python train.py --n_layer=8 --d_model=768 --n_head=12 --n_kv_head=4 --head_dim=64 --d_mlp=3072 --vocab_size=8192 --activation="quick_gelu" --norm="rmsnorm" --norm_place="pre" --norm_eps=1e-06 --positions="rope" --rope_base=10000.0 --rope_fraction=1.0 --qk_norm=false --attn_scale=0.125 --bias="qkv" --tie_embeddings=true --parallel_block=false --init="uniform" --init_std_qkv=0.0206 --init_std_o=0.0 --init_std_up=0.0206 --init_std_down=0.0 --optimizer="adamw" --lr=0.00045 --beta1=0.9 --beta2=0.99 --weight_decay=0.28 --lr_head=0.00324 --grad_clip=0.5 --warmup_steps=444 --schedule="wsd" --decay_fraction=0.666 --decay_shape="linear" --final_lr_fraction=0.0 --batch_tokens=[65536, 131072, 196608] --seq_len=1024 --doc_mask=false --train_tokens=903400000 --steps=7190 --dataset="wikipedia_en"
Each number is 128 + 24 x the weight over its row's rms, rounded and kept within 0 to 255. Layers, rows and columns count from 0. Numbers have three digits each. The size before them is the row's rms in percent of the matrix's.

# layer 4 MLP up, 3072x768, rms 0.0336, rows 2353-2459, columns 320-383
105:129104137110091129118120151133136122112151143127150187119158103108124104118094100126143125127128071137108036176145135094146105126112138153157147146172148191151103118171138163155131140143163117
104:141078100094146102140175143123110136124080112136096158179145140131180167139128111154100152153134122127131127150117152078101130146100084163164113099097143156128155146171131099102158103129151147
105:106141105137126099112105105140110148142180136122119134145135159119115097137110078108149119096082137154160142137153145127133106178141115154136137131135103120125105111137141150101148151091128154
108:120058121127101108145119090147160147128138124128121102130112176126163153143105132149158128137118081160127095120136126115101179137169086092161084113137170117161151116135102103163177124172145133
104:123117109140099133139122119084123141099114139156197155170149110111161175080134068086179101144092136102168145114141144116128154114050114149117123128147087099164138101108118118125150156123152128
092:096144132080120064096151150164126167118167158173119088129132126127142161099146126123129137095139121116177111102124124144100127141142121112110124146116115152114157144154101128120144101170121117
094:090169156079126131117125136114106114152097118128168149134132103110126099138119133138134109076176144153121127119136189116057104102101112155139130102149115160118119131177087095121107129119149147
108:191132137122110096108132132103136148155122122175182168128173161116140079125143114149111128123132130113134133161114103123119075078116119111090078134167117150117117114130111129167134120138134115
102:108099099103131091104096155112143129146097114133148151094103159131114141109125102100171068100098130124133150140152116100109122114152102120167125141134134113189143086164183157145138132168108145
105:105120141125085109148158112129155127129105126143142122101115129130138123142133148154140108116113100124114142149150132172120107113153149138102141135123135166134095165136133133161113166126183094
075:168119109137145071119152130110129149119164178147139109149115138155106129120127095102162111064122139140150132136147148115122131111103134144100103099126148140105134126096151164152114124143114106
102:119101127163110105140098126162139138113159122085118140155126146137131120119107144121157099134099132142147100141124161121142137102148137083134150088117151138118149119121105074124122086172141151
096:163112098128127126109142092125100141156125175142087115147099152127125144170107155139095193140099130115171133133130138161109141154149118136112098113100090174126131117093131115113116125151132126
091:150125132119109155142108126118114122128116109100080106128140113154119148121092134136152132122122118083133084121142122127139127079111133102122143108181140160110096053138148131173133183154114115
090:083113111168132151101144140156120149135076178094090150126106130158110135094153120176172141120107107146115108169130135107141116097148095120142109138121111113140133138178105166132114135098146150
071:124062115121086129133121094145122101166125080147100115113140110146144131102088108107156115111124127118157130123126130108140137120128107132130153157112129139103141115125171127132151153135144142
104:129119118119112125151148132107155117105133071134122131113064168085155116132087173105102094119103124119082147139181130127105141094144088166142147127117113105133139128097104084138113139150131099
117:134100131099168145112164124140107150105145100180187137146096143118142142060136124131144122161161121085114078124092099111085117114115090199128122133136113132144126112151108123133142123128126136
095:127129126125166097111150085120122136153161126147132118114111136117154141135119134127150123153133162102150110131163168165138169154122131133115129100118126175146134125161118108144128156176123120
092:126130104128133133172113125086132164121108114140098100109116130153144123151120115110134127118133107140168152083148131136165135127101124200166084085106130145125075068129131088146144147107144115
103:098127102127095162093126113151131126198105113113110144141101129131180088140111144157103143118122151097140087109173126164160122123110126140162100105129124126179114098147119112155129119109141167
106:103125079103137144138100120130121129130150106122142114139075169134134082112112090150126136128076093115140064104139138137115103169149124179144156111111156151136124103118086176163121137108111097
096:154084133153137127144153078122129122115142106152116120140140130112072130107112136123159120139108115117156143106140151092117141096136121118106109143140162151122104107138112133167105152126105167
107:101133113120132098158123110164142115049111152123138178126084145146129116137121139138145087174137101098140133114137153141148145118150062123134123081135121120139074092148118101145081119136130152
075:134081117189173067159127128122128117119173142151162124120141119157100138116109098147180110127138147139107115161093117169116120155104145161107115118132158133121084093104163125131143125116136112
082:154123143104069135136098122100156155094083133141134136107135122070106109157156095097128112139144173122144131176179112124087097098155108161139079139123174158133151106119115122116131145091176139
109:093111106140108130129136128099183094154129177128157117110156151104128132120130136137138104149118109113184133154142176132121140089145103125111141095131148093151112144099156136144098131141111151
117:124082135081060085161149138144138109127170143104137145189142174092130121072117124135127122108149104136108080131113141131132110149162138123117080103142110124171071140166092102182136122135130212
106:135123143118107097132178167084118127164126106119144144128105131081114099109113106158144100111059139157115100164115122124158107106135118124125102131151096196092150108099148112134110141157107119
089:107104061106090156135117130157152098101140128129136130117111111151086123112077095160148122095162129111131121114109140058112107083121103107159095115161098144132139118119133168148155136087142129
099:119109117105125136096092103119099160128154131128098179125136143108127136105136097160126122151143157111124124148128157153106128150091098094127116129166160133115124104148112146110147152133146148
108:140114091121102108117157108084130168091130105096101098118112148132148100143126135131132134145146137096134143091158116168144139126135115153157091068147146106149141127134127139118112131128180151
102:099136118096138108166124140126122127097122129148124158154131138104132107116098166126171102138120105170122101164131158096112133129151129093107104134124101143138136146138098135150110151151113148
103:096119133136185086141159125130080133123135160107144181146103107163073134140122132144105136111130080113146127147124151108085125098140088144135089104123093133135148150164118097117138126151161148
109:115111139109148122162145071118125108110127143122127170147120159096113136154089113120137090151114134080137109095127140185115153076131123133119131141131102124139122167139080119129137123120132138
100:104147177171136121128160106079108134078107153150150137156079087105127112146144110154108140134144132128129125127129162123070153141130152144140118113105113150153134115158136120129110126114146113
095:138131096162139074144151133123124171091187121120129143145124130136138146098113130158154117140164139123115127131172164130107109106139091125125117134168113144157119123149141122169128095117138141
093:108100124124145110123107081135134124151150152138147147169093134146115141134153162140139123126136133115099124129111107114149125141114140145150092117145096100150110095162130121079130144158169108
110:135108139122128111127119132132165127128127123137139155135134165106138137117070144118122138174112117118146131149164109130091139168126072115083087108134144132104096168134095107139129121102137178
078:092131137138125116161129108136121137122146084134149102159111099161189121125102137101086094144126135099162129140155137163148097098083124128145150124135128139167120111151122091112125138127152091
102:159102117110127108116106109074122113085152154114107121152162144124101094087141077108092085134099147138183158164091139109108106118131100124141146109118121141129099134104121157139145108122119118
104:154137147142167094140151120105167075141160145146137097139122111137079155094095124105116133145101100165125113123151114081125132101139103142178142115155093111152139083144154144110151179128133092
103:090073127138160125130118109119140120113132100094179139132088140163140130127095115120104136135153070127144152086090099117097102151158112127086087137103151124147139128128112154148148106166149116
102:116122128140165163117123147129140140115148136148122110107066164131189126146090151119101115158131103164167088130133165123113129160143140124170155097103113146176131098134121084118191125185137116
094:114122119135106154106122130092146127129156101183113122154087149105152119143114122128129132137128124155114118127150150141116158106102139110105125120124178164119158140159147142116097122188094108
104:115142130114115109117130128158140126121161127117106148168124157103149150084099061097104141129107125123144090135147124113095144107144136151124140142164121157142092144160124096151092130113106104
098:104131097108140142143119138134122105125090172111099137113088190110173123127135140151136150135127085096148095105124137133145131081120140126107117127135122121127141136136109155153138134065133173
097:126089115101157132166176118154119142159143117147142171149157156142144109132127141120128150086146143065100126131152123143112157135101130120083103136154115137146132121152118112150100171141150131
112:125148095069145149162124118134155133088187123155119116161128087077149121147165075103132141105097108103081108136127134166082161101158098126121123102118130162157126140176084088133149126122127172
100:117150116138123150141158103088136124089120140168110138136126160122119125066126097126116121169112091115178075132187095164140114166090087182115141112138122112156069153152115105129139123139173177
109:128103077115106142129103101117125131116135103152098141139105107136167122094135094132109126150153148127116035109092122114138187109097109130099129135147123129166164157151142106123160126118145125
103:150100114151148094123120115092118161083147161139115176154109127114139102131172124151141131096114120122128135161147140153096136137144122117139102076123095136173156164150154127147150170138151146
105:097101112121113166115150101092142120079138110150100117149104166112132143130144108105109128129137092105151110128146157133147142147125078111138124070134124174142125101134116100133120168123152104
105:101121111140116109157094143103102180085148127153122136174114111138136131172139138135102079106134120090120109148110136122112182138108113141118091118137125132144146124174133103121193150128161123
104:091132131128107133140094103112141147148124103129161160138146162167200124130129123107120111123091125114129123122132135113106093084179103095139126145176116151162140140064094097112133107112126141
107:081148112122091148121110125098113113091137110114120111144136140141184116132113159102120122125112172135158094138125134145111160117141095148134110123130105152167086150134098108089134129142168158
098:147133122095136143133096135066150170133102134134100135167105132097114104106148135091100115125105120099162122183132147160070161138128159142119096080109115143148149126135125102130155144160172154
108:131157124108132119101131134138137162114153163110148098158133125115115117121104122122131137150145109081146128194160131166106153190165069109129115123142101127177133137158101153093141184150168133
074:103116115096121095163091115078139137136142178146093141140149137121129131119160114137115098133140166156137123089132143155136143097140128184142114127165084101122130118131104152130170147160127099
094:119108096097115093111155159112122133141101169099126137163104097143105112107103147142135110145133136130135136134118181144122112116113093138164144119153148172140112115181126138132172119093114145
102:121141138134185139116181131125159110117154106105105150125099146118134116099108133103065066147107160132130148111125152088090137147147119117165132119130152141156076127162106141084098119140130124
086:112131123153141106139144139123116191073101143141158172137116147148162119162095145141134120194130120125133139147136151142122150119164113101143119132121139117124158110129134110141124129125169158
101:140135115120098133174170112073134152122116125178137143148110132087161150150087118067147157108137122128132121109095118159091154090127131140140091143139098136120132147146138106165160127115128153
109:138136054155153110190141121130114102091139115116152149127065177122141108107118133127138134148092101103144072148105118140098143121145087141154094123127087118143131122151122149167153153127116120
098:126088062159084139136178114103118098118114106134164127089117149114139166128160119123126124084156096096128139147151140126127136113146145106116110096102115135121149125098120148143130156140152110
094:146104143125174141103114120129118121147151129115126151143151126113140199126097121162115096069135132113120122123159173113062138121147151168135146152105110123153135120146160138128125110143163131
100:107130105139105126111117125120145115056106103126144143171113155143140101126125125118128089145150155126116131079184104159125118134120129161154138134153141117149133178145111102100111147126127127
112:106128122116117135110159109132159161137113091185126085156097177096197110067119126121105106129148139123130131135135110132104128118126140107146134133123111127124084095139142159122156123119121131
104:105099100165118143128160102141123127135164126120142139160077102148122117127099151091114124134132102159140121134173143113108120166118170122137147147150141103154069102177122153158132121130119136
096:113100129129106135125132088140144108096096128091138159154117149132114121155130131163199101133125145126136124141144139145115149153125157126145085114131128141178117134148112098154131128133173115
103:113114084136110106155123132094125127140136167083116165136104115119105133138115128089102120111140125142158102168120146169125136132132130095114121115170141130156110136155154107145134135114138127
114:113119078149140103095150074141162173147177130140076126134093163114133124138138147167157140101100116118122145174124129130101128099137139105093094128149120180160152156121156121125104132165141121
101:108117124167109129156154149112148133095132094147119124134092132147145169147133138129163139170100082146159102088120131132108125115125153088127132106162127160113137127108071143131114101150120119
091:114136122178091132186156111098169120104103095122101116117086142092132131128153148136159119155071105124125097142092109152141133124134151108134138086170116138128127123095124114114090136146151098
102:081135148114119110163139115127174122118140124137142146122091132099101117129122106108133098114113119153151138131083132128115148136146106096129136145160180108126126120133125146139158130149098091
103:118110068095109122169143154147101147122152137142109127166132187136182136140123123143102157141129150133140086117120149142133188124092094115135111103112111124138113129141102121176127126111134130
071:125166141114145143162143171106131157111134144162159129151121161087145138154076109112102124141143153094144140092136138148138146116135129146125143134130134102146121099131100088119146154105106098
103:172112139158142138111131184120126100132152149135152124135113156113168171097136101108130153133138105105144139108122088087119144126117110120093144118136054150105120097150126125152122154128121121
100:139139109073149123178121113120136144112152130146112120136145143092171170098119153120153139166133127135129095114136100142144147126141110143136139129151137160118125131122095133139133150124152120
113:153081117138137142121186101125173182126158119142135119101084172093154149121124155140109137101087142121087105194140132144136134139091105156092121117106120110143077090161129123110200112123151112
071:129114115111107118160132153120131139089118154160137177105149136090163110107102132119129122103166160134141117155147109113142111107115153130135112115146113156135129136147145180133155146113134127
093:163127137141132115149146114108132150079138122149132127163112145095124160081109118134181131140128095102140130117097124096105117111153095124158137118191107141169170096121087137095156108144136123
111:092131133119141085124146113109122180104124114159098082138142148089115113149145144087100123084111080117202099187141143177102187074132106112156101073115137152156137133125126076131143134154124139
110:144124100113158114147149086137163172134082157184146149171104167065147146121105071103079111123129111122122084144110121118094111150149117126086132130133137119144133122148098104103138122137119154
104:094146122141144104135144130092143143086113110104115105108127126129127151128145160164125113138152145151127137094151128128065106134101096144108142146151136139139092141114102142131115109128116104
104:157142113124126119173126098123160119131138098160157138136104126136151181123130130125137129136122145129140114134134120154133113077076097113155122122169119120136097087128116134072161121114121140
105:145131144099135127126157148126163122124132115188161154093155159150181100133127115111080082074105125121129133129167147119134140087128095103172140116110177171104135116140120142101136097150113170
098:112109119095143131138117107141107132138102147200129110098119135134148107108080153131110118116100149090184096135114142098078084107132114128135151150125142134137148135148113114166171140087140181
096:082134136132149142158149146111093129092149094127141130131118166076161148097108156138101119127109118144151132144135173089130134130133118117130117092163149172132133136105142122130108140083148143
102:083131128177078128131159124112170166113104089165130125150099121100117098124096122113118117149140115071152083157076094153094105143106106132136153115138137150171162137165167128123130146140138135
108:074113128127114120137114152142105118129117127109091096140132139127108148099116119119148133132116122100123073144115121150134097107075058150138134139122160121143136111130122141131118155108094123
101:109114125173149107197124169138135133128111091124136164119145129140076147086142148141167097116117108122097120140119082094123136122120129172132132113134129138134105100120116120116122146110133122
104:139140134111137110109154150140121145117113140137137161105135105142150129122117139110129121105104104106117148145149150154118158114135133088103111149108150119165145122151126133134154171123144122
102:148140140129127111111124092120141103156101130146146120114161119097160126084108111126102147108097111047131052177149129119151162152134154148118076139119118126111070087106144117161134144137119144
109:142116127136102125088151113119132120140090121116115109156078165148140106087143109098145037112147131153144137101111149130118136094134114125138146103108144132134086152146120139132093120168169161
079:140142106169116150142111098118144124116124096135155104113136135118130104116120184145138149142136125094154145158146116132141130129138112109147133114106095109131111112122143105135135196118130122
072:160114173128114108162122122157122116146128103075093153098160141157128123138152134150203115111101139108126120127103148104131152120112116139149136130138130153109137119120109084147131107153128124
090:128139126129163118118182108163154116106145131108137107174116171113146126112117123141122106121134124136098138138068158147133121129122161148145151121092105164151100109117156095144102118144100092
099:138093128145145151127134089148144151122082125108137097168104138130108159070136147111122103126134113117164157153144113117126148132144126149137123105143119113163144106128106068124144119144197075
105:097147112103158139123133127126148144159111113088138134146121146117156133115101113101125107104154092117180160117151111121139125075124128154133136137157151116155147110132102109131117143146104114
099:115136082089126165149178087090106112120160137133115143170091151159111205093113105126107125122123175113139143149156126175157123148103152125119119079146124155156128117140130148130125172109139144
103:092123104119087104136108098096122151122104130122115149185164142139131098134100126095136146137126129134118123126118144144094135158119096155128144127122087128183095111155134149117104133153153142
095:107141113076127139125165146134140156114107140175130139153174129118106116133145126119130126103130144104110139124131113164125123146106108130152129116155158138113132120126175135127105166138164158
101:127114127101124115125135097118152107123125098118145128109080144091124110143141164122121133089115130126159133154089123128132166114104139128128106115166105149143162151140153106122161155148109125
098:086155140141150150151163078131149140115103112105197118144124151113126125119123134084128139111120099112202148124113100135110163119112112130113120131135119143127119125129116081146154156095159094
107:138099132135154113109138119130149118157124131155159105120087139093179157138079138093125160176126096130176105140161125106081122123126094139139171142112127158155152119191089131131153122124142159
082:113136089134149069132106084107159116114113109137111149137113168121125160131138134140143143150083110117143123137167179104114152105085145161123143164119091133176150154127119081127087154124144143
# layer 4 MLP down (transposed), 3072x768, rms 0.0293, rows 2353-2459, columns 320-383
113:097140124126147146172137145118177115114128144147128097168115126154131151132130164143134104154091100146149148130133125109141100150106103154098106120184108118136154144151135158129123155111086165
097:156134123140140122146130122173175154124160083157141136138107135141091176171111092118156145109177130114163144071106132130114080122132096135119133110094140125116116117080128111070124142106101126
102:142139155124110126106118145160145158135110105162105149108132104119152156111147104115114128162121110086124135132128144125164166154097121124138132136139121164117113133102103168092141108162156129
113:134129114136107094143125158128141132137135110082119159139095123119115103139102086146090121144164137113178118136121129136165130118149149096144150088122135135162111153105134156128113151161150081
104:135175143114166152130120133131124167142127171078121142146111086095122104142115170152109092112142109114141128111116127125099092116134152127134158090148090172126133112133142143115112156140139140
093:139177089193114137165151158125148125146079105062129101125135096098166105076133106142128116124145128122118133117134115135111120142116134136148136119117119115163102132100138107130061124133188105
098:129092122126169103184134135122150125137133083121125094091100154153130116115181119131130173147105122133165133143118126176165153158141090142153126135159151120136174118127102142117114156115127090
100:123153148190109148182110108177120144110080106098116094140106070162094119121122131123120125125115157097176094139121134090145153119174112112127132129113141151121103111089143164131151146134076133
109:113133103146130089105102121121155145151119107113121126120156108122133167170141097079173102113127140091152134115189085144109108115093136087183147094118153118154144145103120119102153142160132147
109:117162158142099156116109201106106167129109109136120149110113132092136123087183157117104118127124128165108158161110165106100064138138131147059122183114127119118085127163122116148126115146117116
087:134155130125125108157118145139128156131164101142137123070169109153124128146116100139131152095151099130118159120104148108088135116123103139125066162149158100152143155085111116101101127127141149
103:145129125126135127117155076141106108102109105117076133081114193115117110098100130180113095173097171150180135136126123134127108129129142193115112121141131108136139136122116108134101127100172149
107:154112124128156146148116143111148139129119106094123143118127117141136089131160150069183082121123170128141128147103140083143120160130119154128172117125107101187148123128119161127105134121125104
106:104117103123114157105130144103126110154101113112143085182174136092130147151144148145114123170080162126130084095146066106108114103098100111113122153130103150076132109117110133157149171140153155
089:076149177159146124104142104095146118139146130131139106173178140143133104122128132110166147127108123136157181107103101115171159106135157146147142109130058139100116135125122118151127151100126149
078:143138103110182151137115128134143154111134162114136128131134118117146157135106108110150141109150109137123132112137162133123133120119159125141147140101141189147102168125086109131127168128174165
105:142116145123156073142138118136135109133095124144147100138123119112146115074158127143138083107158125133119110116166152174119112119138133170094144126153140127123124088203139088079125127146117138
075:107124145150129135112146112137124116140142112112112136117119130120090136137095130103147132139124124142131116142137116128125154110141123111134116135138124129142174132109109142099149137133137140
097:117142105157123127128155131135086096119129126185129114152138168161126115134123149110136149102128137126154132119126100138112142131093135143135109102099175132132057146078117102202141112112105143
092:129126131103107142130146135114141174136113107129172127061174109112121098112070148118131118165113124097085130098118085115098160128155130106161122105132115148148156123150084126132150156121147137
106:120095198142129135096098147162119076095148111144131127117159127091134074143139143137145060181125154108179079108145111159132108145160172143122115132168125120133126136112137170093113195138095137
109:107164110145149085111156104122119120143117119116108169122134163156103106148131148156121121093107152110120128114156138113162161143082151145124105162156119139115095101136146119161113180123152133
099:129128145132158140155112132165105111117137167144083178121088113127143132118131105137140155101144138142119130138167115192154140155146098135144148137108183109135113122183171142092157103136127107
108:096093126113143087150086135130058113138143159117100136104121103161135126143101134155132090123141113137148107112099089172111130151086118163084128187126128146130089146120156146158133092144140151
077:144158163154134066170152105163097134131113100137164140128129124142122103129138157139141142137135161155109160103114114111090113132151096118113115134128138102117150123099114135113101136101156141
088:080147157099152126118119111083146125138125125132129113155152095173127135093122144123117180101120154093130133112086138126092155084139126146136119128169141152098103114110159133142117118145125082
110:111130142117132134128156113133145129188152157146132109106082125115112128104113136080112146117163096148104090115152144091104149103132161166109124138096145108137144115173162150151102160144135135
094:114127114129136120137151079132169137139103105090147099133099145139118146122114118165107128115152097126147103088140137141139135124123123143098161127150131135165113116146146124125150180102105161
107:140156146163079097126084086176084134160137104124124127146114118134151114127129134114186109125138138126141122102135104150123127126116129135159126113148122145123145122162132132101125141119124106
087:083135084107129135106153090111098170129108139124107131166119110149141106152147158186071155143120117161116181122137158143144190124110164116139131158154077146161115168115168108101122129087131137
095:140113142120101128139096127139136115091104156144102116128087141143157124125116120083115168114102121155113127107113065112167115144143097111163125103122104155115146132106124084150093118136097137
102:164131093117137159117134112136123111142115162137123089153126139115119157136115145118153107134138103145146149119134134121108131101140126149176115105153102144078139168123105114091067119167169101
116:145126164148120145108118127086135121187137125145084132106154126157142143142118117080134127134135167153179122101153113154094113145139103125097108096062110140088124161105150134151149097138161075
112:163110150145113103087146109109078127108138142129128114146159110106150117166166085105093155127119144115130071126093131108109116141098111123102140126170198136112121136143126126154106118138157121
105:112147087130145117114133157132128123105098134103123119117175106129101115150126141124143085147102171141130147112133125164190132106137091104160098100143119084072147093170092109147143134119117139
100:129105142122106137142115133113088112125131099151137166103113145153144148113207097144121154133133133132113197090107147146121153105163097172177149166130110130126125096109146170142092157077127135
098:129110101121120175141108126119109117135144083137116139121129137152082120176128080124119133113143135145097136137129149144127110114135128090179064111106159125124116144144098136091141120121124118
102:147163123131121105172112147118083127089121139122128117137131103150116116132137110143137083123135177132125125162091129120104119092110140126112151122132140127158123120154122130123128105131092151
107:138100118091169129115119144113114140103128136139151135184134109093148124127154154138103106145112133151077110138099103108149111131148170133113132158117107148119153113118159162101127132132160128
081:089127165090119128130100158150117134148153087096131178136159134085115082153142146128113110148170119157121129099157151119139129098141122132130126110147130111121119116104115134148110093094102112
093:095155131121098152112114131150122114104102080141125103103146114144136137134137105153180113131116180133123156163145128115120116102177149122122140113132120079147165092122110100135200134126122131
109:155121109140137152154123145141097173129165126140158092125125118110132107124163140116142123173127146128099160114145148162091168141137133161131150127128125157129126130128120106151122114175156153
098:140114133134172129123114101095170118102112155134107122082124136092131078143148128117167152115078099147151157146115130148145107125141127117157175125133102160152126108104107097130152103137109102
102:135125164146073143154153116131120148076121136141136113179125097181136134109115152135084084157090100139104165102106126103123095147124125124176135131118161131144162109148137118154128128169113112
102:063119143101167131101122102149070156166107155139134148164157194137099127121137118120144110103148153079121141116163167160132121126144089172148117121156126112112120117134113149131165101111153148
105:133135130162136127153124136108112128127165174088160121151099142153114132136127125125165149105143105134087095146119134123111111124131080100147112123142132124088150141088135116148133125093119123
102:117136135138114115072166106129094145131133164144096119175135111136072123132146148150115099090139144162133140114123090126137154118141179138139159115160130180096116118092120111133139055144150139
107:164155145128132087163138081076166144135102172100111102087150104132104169102136134157106169097120121141126074135136128124135131111126107102054135119135114122155118155118142085109136146131133111
112:112105163118121157165135083098146128101143143109140099160094127105160134102100113134168123127146084133120135132127105101144060130096141105183100098147111131105157109110164102124124141132078136
106:124136141119143129123154103108138139133108118142079150135116132086130122166130145117114102099147121135120124141145138142147161128145125106169125084156136130115084119105139096111175119139175145
112:148143130142157103134143151138084153122130188105151143109108108105084092120108120122108123115139162100116091130137130156089163090089149147148088149130115128135140124165127148120100096144133130
100:160112166110113133122087109127114114135123107141117169121119112166119101055117122134109154149157145162111090125108132140110130099202131122112101136099132139124144168112108112132143107102107128
112:130132157169153100130084104162123098106155110130110128120132125092117104086154168194134127147159083123142164095135145157156135083138180145130125129118119108143147094110116128129130128121137120
102:132104154102098174137088145088145108119112074111151106135164110099172160104103091091152120127116097148126149147110149138163097147157164150107133146137102151104140119118153133089138145138101105
109:110113110156139159149129106101111136125113134092090098121146180126143092117133119108172114105151128118075133142138158159140095113125130130095170132109073102106158130123142136122092124121136111
103:089115126110110094124146132114180106128111101136142132090109128120119150128163136153174111100125120129101070118120094127124128180117098119139117152112120082156151128126122137115145155092138124
098:119139151123099082111096118161112128106103146168111121101166118130126101100142096165136130123127093155144097139118129163105147165135138101175134082142077113134115108099071151121150146129131156
112:121111114081181112093187125130154161108153145098153132134133123148129125141113151119097137121141108126111160129120172114125116130111168090085140143118144162124125111137132137126107133155124121
081:064156160146128125164143126096106108156074125088117139112116169131162125113132104154105139174112101119112140080111137152085103139121134126126062127134111137150122110115153153122105158104109182
093:097148143157153131116155093125148123164156091098117158132139120137162131172096128121139097125127111134131115122185129122125103154164124158111133095121058114135164150113117094160144122113127133
095:131113168139131132112128081109131167166129141108161151163145129112112151114124179162085127119154109150114088113113119150156171110122194137090075077140134139139122087102091097139166127099150125
088:101127151101119129074126147111116127142153154100131114091140094129110121126094120126141140131064150111103118126121167142153171132124131125098112119127119135125106112187158157142104146155094120
103:145148094116098153131106127153120165116138166145109113131122105099170099126049131125107203134179122115138153170131140149102159156151128136116100108116115157143165101142154127075137150122151123
110:120184187144194125132122081110102113132134161154131113095105111079112099157134171146158117133162088128111159160098136148154126156109137086116098136111119111140117090138188123151137135155078155
104:106158099148111109103114113120159131177144120115088093152156114129112120112127148163137117106149105147149141100136179094152118094154150137134123124093111134177088144106139101127132106131110095
096:109151098072104109158129118120178147126098095128105104101101147171132143145139137107180145122109116160156153104134093157188150116105158126155127104155107122083088105144123102142095129125127148
102:138119084131110123128165132175141145152157106093107140165122147129159146148142139156121155149164124127137154131155099110125091098179130150139141127098109107092167123130100077155140125116102137
088:138132150129141144126146108133123143118133156103124140114161141122140175129159154090138141138134110096128124138177149155129149121100123124116159106142119092145108126125129120098122164153139107
103:157145106130127134161138107143122151144121165110127134111148084112128073120131195136132137118126113148158150083132130166166155143087105154123103157117121137143210119138125092106127121110108141
100:148130168097127087141111159118101115118111162086148117100155121113112140117151142080108107103153132095130138118145140158090153076144165111107145148113133102092142107112132081130126151116117129
110:136158120109092107141134155124133134162132123134148146133154071167120144129101097126155103085119123098177090139139137119142108096127119127153117123115182128138115103160135110158118151128105140
118:141156122135132134096141172142138103110138139135097127129154089133127168185132084140159128111141133156109121129148093126167123159165095135115131107113140124134120120141134130138159154135112112
108:162145100125141125102114092124106133161106151112154167161161119137127108096091074135120106097131154126118154129129120108117124124159114165120115155084169091135126134161142093090150117135139145
107:153127107091146131092145136082118122166135154125121107166143114144100132109041124160073129110162156098127156102127152071111135148085112137127124125124159118142143133196165109097153127145130145
098:113121104153163151095143130141121107128103098167160131103147119144139148119165099120142157148116161147162142158085090118144070108131106136143119139080135125099110133136161152136165098117077145
100:115155129087152145082180088141191081140152116116159115095107133094123127134129106133120149094116128114129135094112145156143136114117144094095167153215115137149164131144089126111154127134078104
078:168162165150117139121111112118112166124096118105101139109121128150158122096169091143089172147132132149128115147142128148126143120091166142124073138143145139104096150137140082106162129119123120
109:111100135130144139115155156152169109073145131146129087097085084122142132104123124125125121122128120146113124150132151158117130105129099124139116122149142130151121124105162109118069162107126135
094:107105183171129135111112144151077107107125140148148086128114150131078129161099139121100141131112141131107098120139132097154126164117164106131098096126150114107158149120142180113129122143132124
079:119123128142101122128146112118150134105134136115127128131149123150131134108131112122141132123135120124135112144144140112127126145123105121142131092146129148155142128139144116149102138151139128
077:134187125142120099131149130051155170085159127117078113096105099130159122088135127133083159135098118156138134083101170138084122105135154079115107125092154143113127158136124118128114153137134137
089:124095140115093120158072172114157104138151156112098114148136126109126138113088111075115111148097085116119118193147149102113110122165110113127146101128113171122138153139137125113140107128148101
113:161106128150180133119148156110131135117124181159104141117131085130131150171129154137126105108121158101123093122110098130136134144087166154120083163123139103135137157117112151135112142106128160
080:142111121138127136107116117111135120093115117142149153135144147127104141128124128118124120116172121116174098128152105131117137113121131121130142105144106090160144121152124127137140132130151145
097:119143103135124171121090124190139132137150093111163174110166100124145102124090105140138156143161164097141112089105122124151148108133132134160093138131106164088122130176145146148107086165164118
101:119125102147167167096126130129112135152181124096124119104150151154149144085112135133128112121179150114130088145154098111153142110130098103098124097108134166115135161120132109139118131140136097
103:095124104114154156150172135135113101128116085147164153133156157157164118114066138126128091145113169118156150142197108125112130104094113137125140132120113091141109130149149093132132128157128165
100:152143117073136134142095059109125122176118141089148091119075093100125087111117112114104150142109131128127150103139107074114129098116127108089114096098121127097084102136103126097145134182098126
095:142094143166143124162165126149116097096113129154146161123139134160110156209110109138123093085171080118122139142071169150117143128174113067120143135110153117089100185128139131188145092138078129
103:102134146104162151100127128178110163126115130113122157118127106083091154116127142127160196132097111100083112126077091122101166112123141171149148105143096079150111084115141126105149137157137146
103:072116115121138132116108152123140116094105151147154120153137122118092107161149128105144112128113154131085124132152114117130171113121137107118148145120160140095124136112092136118096141155118108
102:069119123124136137132136078109150132104115168121146128103109133130107117121090129105138134124127157110140123149066108119155088086109178183124141106130129123108149140144151078129143091160138187
106:129137174128161126136123097156170119133142118133105168145134119143097153120152167133096121123169109139130125092164122155120143168157150113119084145152124088121093130117136118152142147132120119
096:110123121171084154125149115142134178127117135182092176119127145100128150144130119171146104150157164148127131137144129089125099110154138147146156130125088091157098132094128173107143158142120140
116:096149109136114118123127097171125131108145069059140095131086177150097105124171132133113139148122103147119157141113122161131086140157111123176116174124100087139131125094145111120115123085123115
089:092159172091121101116145102131130148135101133144103150117117140130125146130151100178145090118149109082149104111096136142109135156091167138159122144151129150125111114124144141119151111150099118
079:178142122123187141150148134139157133128139148103139131112119121135155095113155092162157134133121105124087113091134081137163122121105118108170064125100138182112082123099150133144111105125100130
101:130115115140158159115072107099115138139140156122107134148169144138128159138146146114128183120100128086152115141175095087152132170131089120172137068155090140131123094081104114132100110113146147
097:132113147101122134097136123131137106147138134142111128135116145101121101161179143130121117119143118123099156114132143170107137125156126110104133170173118117119134090139162116156097113139162086
105:163149174138129122148128136136121095146124087150134193119112122050116081140185113121126083134115106126080122176117075183150148203122144112122134134149141126160129147106119159127115179116161125
100:154136119125084146166159179115135128105126113118155090115108133130148127136079083158120161164162120155145147089129108128129100090125089095182140144146154157144115118137162116156124095177085143
106:148098124127149117140071095100105136176127094148161123151113083135106112110107101133159144155088142132104138127160126156125154172157123150118096145133122105149115090083164122144131128108145116
097:086123133146121120138120114081088144142117096105153141118077120140100133132123130129152114147125119134132119150132166134119128125146107168126109118150147112185157122124160133149114167131128088
098:144153144123123125126100172104083142126177113106115191166135170135116085119190137148134136127122151116097099136127176131145178067120140158137157154122143080138136147150148128151121103169160111
098:142155125145144120169094136088152145134117090112116169128123142142113137144093128148154163117149089158092139132117103099110129139150079146105169134075127155120182148123120143118134142126129151
110:136114147116083142138185178150131114120152137162123124104126142108133127135083125150116117158143110099110109112156142142103135138174115130098149127131131136113157104185171142135120113094135139
086:123113165129119141116129102163108151107154130115100133186092109119098090134131135110117172129148080135165151110145159136148091100081139140130103099145136122124153137109104108168103117171129094